From a checkpoint of a small transformer trained on Wikipedia.
Training: a variant of SOAP for these matrices, 623M tokens.
Each number is 50 + 12 x the weight over the matrix's rms, rounded and kept within 0 to 99. Layers, rows and columns count from 0.

# down: layer 9 MLP down (transposed), 768x448, rms 0.162, rows 751-767, columns 0-63
# gate: layer 9 MLP gate, 768x448, rms 0.161, rows 752-767, columns 0-63
# up: layer 9 MLP up, 768x448, rms 0.169, rows 752-767, columns 0-63
down751:21 40 44 59 54 27 45 55 38 34 53 48 44 72 32 32 50 45 22 09 48 62 50 80 48 57 54 57 66 60 46 82 44 41 38 50 66 57 59 27 63 68 53 59 61 55 36 47 65 39 61 58 45 63 43 42 61 46 48 34 73 57 66 57
gate752:29 46 45 34 64 28 42 67 54 42 53 66 48 54 30 62 18 51 55 50 58 70 56 52 35 50 66 57 40 64 35 44 38 72 54 55 52 57 60 58 58 64 55 51 69 43 70 38 56 48 44 37 41 34 72 61 30 53 62 51 47 30 57 54
up752:83 48 48 53 43 40 34 42 50 58 62 36 35 52 43 22 38 75 68 28 57 35 31 57 41 64 26 31 51 68 72 45 41 45 55 52 44 43 63 55 59 44 70 52 48 57 51 49 65 53 41 49 53 51 46 60 77 55 78 46 57 59 60 38
down752:42 62 43 53 62 48 62 48 44 54 65 84 51 51 60 50 77 49 47 34 55 45 38 23 28 42 49 57 53 55 49 44 58 42 53 42 62 55 55 57 51 53 35 31 45 44 59 52 47 57 44 68 50 62 52 46 57 44 52 46 46 60 33 52
gate753:40 50 60 71 40 84 32 50 41 35 41 35 39 57 45 36 40 60 64 61 45 57 50 51 32 48 47 43 42 40 35 37 54 45 61 42 40 47 61 35 35 42 63 57 41 42 16 54 41 44 56 66 45 37 38 62 60 46 68 51 33 49 16 58
up753:42 58 48 46 41 42 52 48 46 55 68 64 47 70 53 62 55 43 44 59 78 36 59 35 26 34 70 56 50 80 32 44 53 62 44 42 27 48 41 49 72 38 37 62 43 63 72 45 62 47 64 66 25 47 59 35 73 54 48 55 53 41 54 56
down753:57 61 46 58 67 30 39 39 47 55 55 46 66 46 30 47 61 10 59 37 47 45 51 64 60 51 71 55 24 51 38 60 58 49 47 52 25 26 35 54 61 62 58 69 51 40 41 57 56 32 53 26 56 56 45 56 46 53 42 48 45 48 59 60
gate754:37 62 52 44 37 54 47 55 52 65 46 58 60 57 52 36 39 37 42 29 55 58 53 52 49 45 60 65 81 46 42 58 52 54 68 80 25 50 38 55 49 43 65 48 57 40 41 45 45 33 50 70 35 92 66 47 56 58 28 69 57 39 49 47
up754:63 43 50 54 42 53 44 51 31 47 40 46 30 49 53 54 65 49 55 54 56 31 39 62 43 51 66 55 49 36 45 55 61 40 29 38 50 40 47 51 42 50 40 45 53 56 56 36 60 42 56 76 33 47 40 41 50 70 47 41 37 41 56 42
down754:46 43 38 49 38 42 49 56 34 34 35 55 47 51 40 55 36 76 26 57 57 53 33 68 42 54 64 52 51 45 53 63 67 41 43 53 48 48 45 47 53 61 65 62 49 43 63 41 30 70 53 61 44 37 48 48 54 61 33 59 44 51 43 47
gate755:59 46 69 10 56 32 36 75 77 42 43 66 72 47 49 74 44 20 47 55 43 68 69 60 20 37 53 57 45 58 53 56 37 44 74 42 37 63 58 45 41 28 12 35 46 54 58 28 58 65 47 49 80 42 48 31 38 46 68 38 57 44 54 26
up755:43 38 43 50 81 37 24 50 48 48 48 51 66 61 49 41 46 43 56 52 44 82 42 59 28 43 44 46 49 55 43 57 53 54 47 44 48 38 75 53 75 46 37 56 25 50 42 54 64 53 41 53 61 47 36 59 36 50 53 52 74 33 70 32
down755:55 56 24 50 61 30 35 37 59 22 63 41 70 54 53 42 42 48 65 58 46 51 38 34 50 99 60 72 45 55 85 19 38 88 42 44 67 58 36 36 38 32 50 41 52 61 51 40 38 56 58 54 75 74 45 39 48 66 45 31 56 46 42 42
gate756:57 64 38 66 53 70 47 18 36 52 70 52 44 51 44 46 55 56 40 42 54 55 46 66 55 50 62 47 45 34 39 72 41 44 44 49 47 52 56 72 38 41 32 42 48 61 35 43 34 57 43 52 36 55 56 43 59 45 56 72 57 48 67 64
up756:74 50 49 37 72 64 51 44 36 57 35 59 35 43 50 62 48 43 45 60 50 34 55 79 48 51 44 55 41 44 58 57 65 50 44 46 53 28 41 45 34 37 48 46 57 45 53 31 30 63 42 67 70 54 57 46 42 39 46 49 36 52 57 38
down756:56 56 52 42 48 49 52 64 47 54 41 39 50 55 62 37 23 55 42 59 55 71 68 47 64 61 60 52 36 67 64 67 70 27 43 46 39 48 60 44 71 69 48 29 49 52 43 72 58 40 53 50 34 41 53 52 56 57 39 46 47 37 49 56
gate757:56 57 58 40 38 49 55 53 54 52 43 50 30 72 59 45 37 40 39 71 09 55 48 44 69 55 53 30 59 49 68 36 65 51 64 55 40 25 74 53 38 53 47 56 39 43 58 29 63 31 37 67 26 36 56 51 57 57 32 68 47 66 48 59
up757:43 41 50 47 57 29 64 75 35 54 44 67 68 46 40 55 62 67 41 41 55 62 42 54 36 41 47 61 42 66 48 43 30 61 42 46 72 54 39 46 51 59 43 57 48 64 34 69 35 57 75 37 57 49 58 64 48 25 61 28 47 55 52 49
down757:60 58 41 52 53 48 50 49 75 72 42 30 52 24 44 48 61 49 57 63 34 60 49 38 78 61 20 55 57 57 46 37 59 38 72 59 42 28 50 48 49 48 27 78 41 38 38 67 49 55 60 62 45 44 54 38 60 44 63 45 60 48 58 59
gate758:52 49 49 67 52 46 48 58 55 51 30 44 63 53 56 62 39 37 58 57 67 41 54 53 72 39 53 49 60 45 43 53 53 53 55 52 50 61 45 50 57 44 61 47 50 38 49 37 54 39 53 48 52 36 52 64 39 51 38 49 52 44 50 49
up758:46 48 62 49 41 36 60 56 59 48 40 66 59 57 57 60 43 47 63 56 62 58 41 55 64 25 38 47 62 41 43 69 51 59 53 49 61 46 41 54 52 46 64 35 53 35 47 50 66 50 50 46 37 51 38 59 58 44 46 48 48 44 39 52
down758:38 46 51 47 44 38 45 53 59 39 49 42 56 53 47 62 48 53 49 39 39 45 47 45 46 50 46 55 45 58 51 53 54 48 44 51 49 42 40 51 42 49 51 44 47 46 49 54 42 46 41 47 49 51 51 40 58 46 47 51 41 53 50 51
gate759:44 66 61 50 42 40 37 47 29 31 58 44 38 28 50 51 67 54 47 40 39 58 41 32 39 49 40 38 40 49 43 63 65 71 70 66 34 56 34 69 03 60 65 52 66 38 72 72 51 42 45 61 81 37 56 33 67 56 57 69 50 47 52 49
up759:56 55 52 49 52 55 58 53 66 35 56 48 60 52 62 33 56 11 54 38 39 57 77 40 52 71 42 42 52 30 41 53 38 50 38 72 48 56 81 47 43 48 25 41 49 46 47 63 25 67 38 46 46 29 48 39 41 49 57 68 50 46 45 54
down759:27 52 44 76 42 52 40 33 30 59 65 41 57 75 37 40 49 45 76 63 60 81 49 77 53 43 40 21 64 40 48 67 47 35 51 46 39 63 57 46 57 18 50 42 56 61 16 46 48 54 46 57 57 31 57 60 52 33 32 24 40 36 59 65
gate760:40 48 46 56 37 41 52 59 50 39 73 57 52 39 36 39 60 79 74 35 37 61 54 50 52 53 45 69 59 51 27 46 49 66 64 70 36 46 58 83 49 42 44 52 36 40 48 70 19 43 51 50 21 50 43 50 43 53 55 46 71 35 49 20
up760:55 34 43 76 53 44 63 56 47 51 38 51 55 33 30 58 44 38 68 35 49 42 29 55 40 62 51 46 76 66 52 63 53 44 51 43 44 50 49 72 53 21 26 42 38 36 26 53 45 55 31 58 50 70 32 53 60 54 50 39 43 55 56 31
down760:74 50 59 40 36 71 59 58 52 44 48 21 25 67 30 61 59 60 27 36 50 42 71 12 37 60 65 36 44 63 61 50 37 36 40 78 63 62 54 56 38 35 55 66 65 46 64 26 60 67 47 53 76 61 46 70 40 57 60 51 48 43 62 61
gate761:56 46 45 57 40 49 40 62 30 33 43 61 49 50 56 43 61 31 72 53 58 22 50 67 58 38 74 44 33 31 56 66 44 50 48 63 49 57 53 51 73 45 61 48 56 51 52 39 65 65 26 55 42 36 44 45 37 59 41 56 46 63 67 40
up761:53 50 50 64 41 56 60 44 38 43 57 45 41 40 60 44 35 52 53 47 62 68 58 44 48 64 50 65 47 72 59 43 48 53 38 42 55 57 36 43 54 53 43 41 45 44 62 51 45 39 42 45 41 29 30 28 36 44 46 49 61 51 50 48
down761:42 63 51 41 56 54 37 47 66 52 53 46 58 38 49 44 59 56 46 65 35 41 44 49 45 49 56 62 42 33 49 52 59 56 46 46 60 67 47 50 48 50 59 50 41 44 48 54 65 56 55 41 54 51 48 49 51 61 62 45 47 46 57 66
gate762:51 29 37 33 48 56 40 47 49 58 43 44 65 38 47 64 59 39 72 50 29 47 56 42 48 29 52 72 54 61 56 60 48 58 59 79 49 47 75 47 47 75 40 27 56 28 64 28 63 47 49 42 43 61 29 53 49 58 56 85 58 39 24 41
up762:51 36 54 56 52 38 66 73 58 73 57 25 31 45 55 45 58 50 27 49 52 56 46 43 67 64 66 55 62 59 42 54 37 50 29 51 27 37 44 58 54 22 64 67 28 69 51 62 38 74 53 73 47 58 45 57 67 39 45 51 32 23 51 67
down762:60 51 57 52 40 57 48 40 54 51 37 60 65 56 41 38 44 40 53 47 60 50 27 49 58 49 63 29 66 55 60 44 31 80 57 36 65 31 49 44 48 51 40 61 27 40 65 65 36 22 51 49 56 57 46 42 26 41 49 48 47 63 73 53
gate763:54 50 72 38 33 53 50 56 66 47 55 49 32 66 56 38 63 42 43 54 63 55 45 29 74 69 51 45 40 53 31 52 35 42 57 59 43 67 30 52 57 27 46 56 42 66 62 61 52 55 77 59 59 45 31 38 41 44 69 56 49 55 65 46
up763:23 38 24 59 53 32 42 53 69 46 17 52 56 70 45 58 43 54 50 58 66 48 43 46 37 30 62 43 42 49 61 57 44 51 62 60 48 49 79 51 48 59 56 56 50 40 58 38 46 21 61 69 51 44 38 66 45 35 35 58 44 51 32 47
down763:34 54 54 11 53 60 44 36 68 35 21 32 56 48 49 35 50 19 42 52 52 49 61 45 49 52 63 36 58 40 40 35 67 66 55 62 53 63 38 42 49 71 54 71 51 45 55 79 49 37 50 36 55 42 59 44 39 53 65 57 51 47 67 47
gate764:43 45 68 56 67 53 38 79 34 68 72 50 37 21 43 52 61 53 52 54 55 52 61 59 60 53 68 69 49 52 54 52 63 36 49 37 49 55 57 42 56 36 50 61 61 53 82 70 34 52 53 57 74 52 41 51 42 52 59 71 39 46 26 44
up764:54 54 51 38 36 55 53 66 49 57 58 62 35 37 40 39 59 50 62 47 54 69 46 41 61 39 40 55 43 44 59 43 36 53 66 58 55 63 68 65 43 32 52 66 51 41 57 54 56 54 34 45 56 43 71 79 51 17 60 49 53 61 44 63
down764:20 41 64 34 57 65 53 61 70 69 52 67 54 50 40 46 59 72 29 56 45 40 46 62 43 35 33 52 24 35 63 65 56 66 69 50 67 57 50 24 35 54 49 59 52 13 46 55 45 56 70 57 64 32 54 47 50 40 52 59 46 34 66 54
gate765:52 61 54 60 49 47 45 46 50 66 53 66 26 41 64 42 75 40 65 46 61 43 46 49 38 52 30 56 59 43 55 46 38 58 57 43 53 53 62 49 47 25 39 55 50 55 53 52 55 52 16 42 59 47 69 65 40 41 44 32 54 53 61 53
up765:46 44 46 58 45 43 52 38 58 38 58 59 63 33 41 50 52 65 43 46 32 31 51 39 29 30 52 51 31 40 59 67 54 48 53 45 44 53 57 41 62 47 63 36 37 51 48 61 48 57 57 23 49 66 59 60 50 47 50 45 54 44 53 48
down765:41 52 53 63 49 68 41 50 50 70 49 39 33 67 31 31 72 46 43 69 47 47 51 44 51 50 56 34 73 43 53 55 32 50 46 33 43 35 49 37 65 54 66 71 49 38 58 36 51 62 46 64 52 60 46 44 31 51 52 51 46 61 39 46
gate766:45 56 45 49 40 52 39 49 50 56 60 54 48 69 41 70 61 56 31 68 43 50 43 32 57 51 50 51 44 57 69 45 51 50 52 58 52 48 38 64 52 43 51 41 55 58 62 36 46 37 57 51 37 48 49 43 43 41 46 58 37 58 47 52
up766:56 51 52 50 55 39 46 64 52 51 40 39 61 33 56 47 54 52 60 13 48 41 45 79 60 53 71 48 50 46 56 45 49 53 58 52 42 38 67 46 59 46 43 61 53 44 47 48 63 59 41 71 43 52 64 53 49 45 53 37 49 57 46 27
down766:53 46 65 56 44 48 45 39 53 45 35 44 44 69 52 71 63 51 43 50 55 43 41 36 46 53 48 75 49 55 50 38 43 42 32 56 46 58 30 67 51 44 49 44 59 49 42 47 41 24 72 23 69 53 32 32 51 63 53 39 53 56 34 66
gate767:60 61 66 73 53 37 38 84 70 71 45 50 59 49 66 45 49 63 64 53 71 37 33 53 53 20 56 33 68 58 40 36 42 46 70 36 40 61 33 45 63 37 40 20 55 49 67 60 77 35 28 64 60 38 47 44 61 44 50 49 40 67 51 58
up767:36 43 74 46 53 48 48 39 67 51 74 54 42 60 51 43 57 67 44 50 79 41 27 36 61 31 51 51 40 54 27 35 50 52 74 58 49 54 27 53 81 61 38 49 52 55 70 40 80 41 42 51 72 43 58 56 55 45 61 56 38 32 49 54
down767:54 50 50 42 68 50 43 42 53 64 66 55 75 33 17 63 44 61 65 35 54 52 40 64 35 54 68 59 70 46 37 38 46 53 76 47 46 47 46 51 47 39 53 64 46 52 50 51 31 62 44 48 64 44 54 57 54 53 62 38 48 87 71 78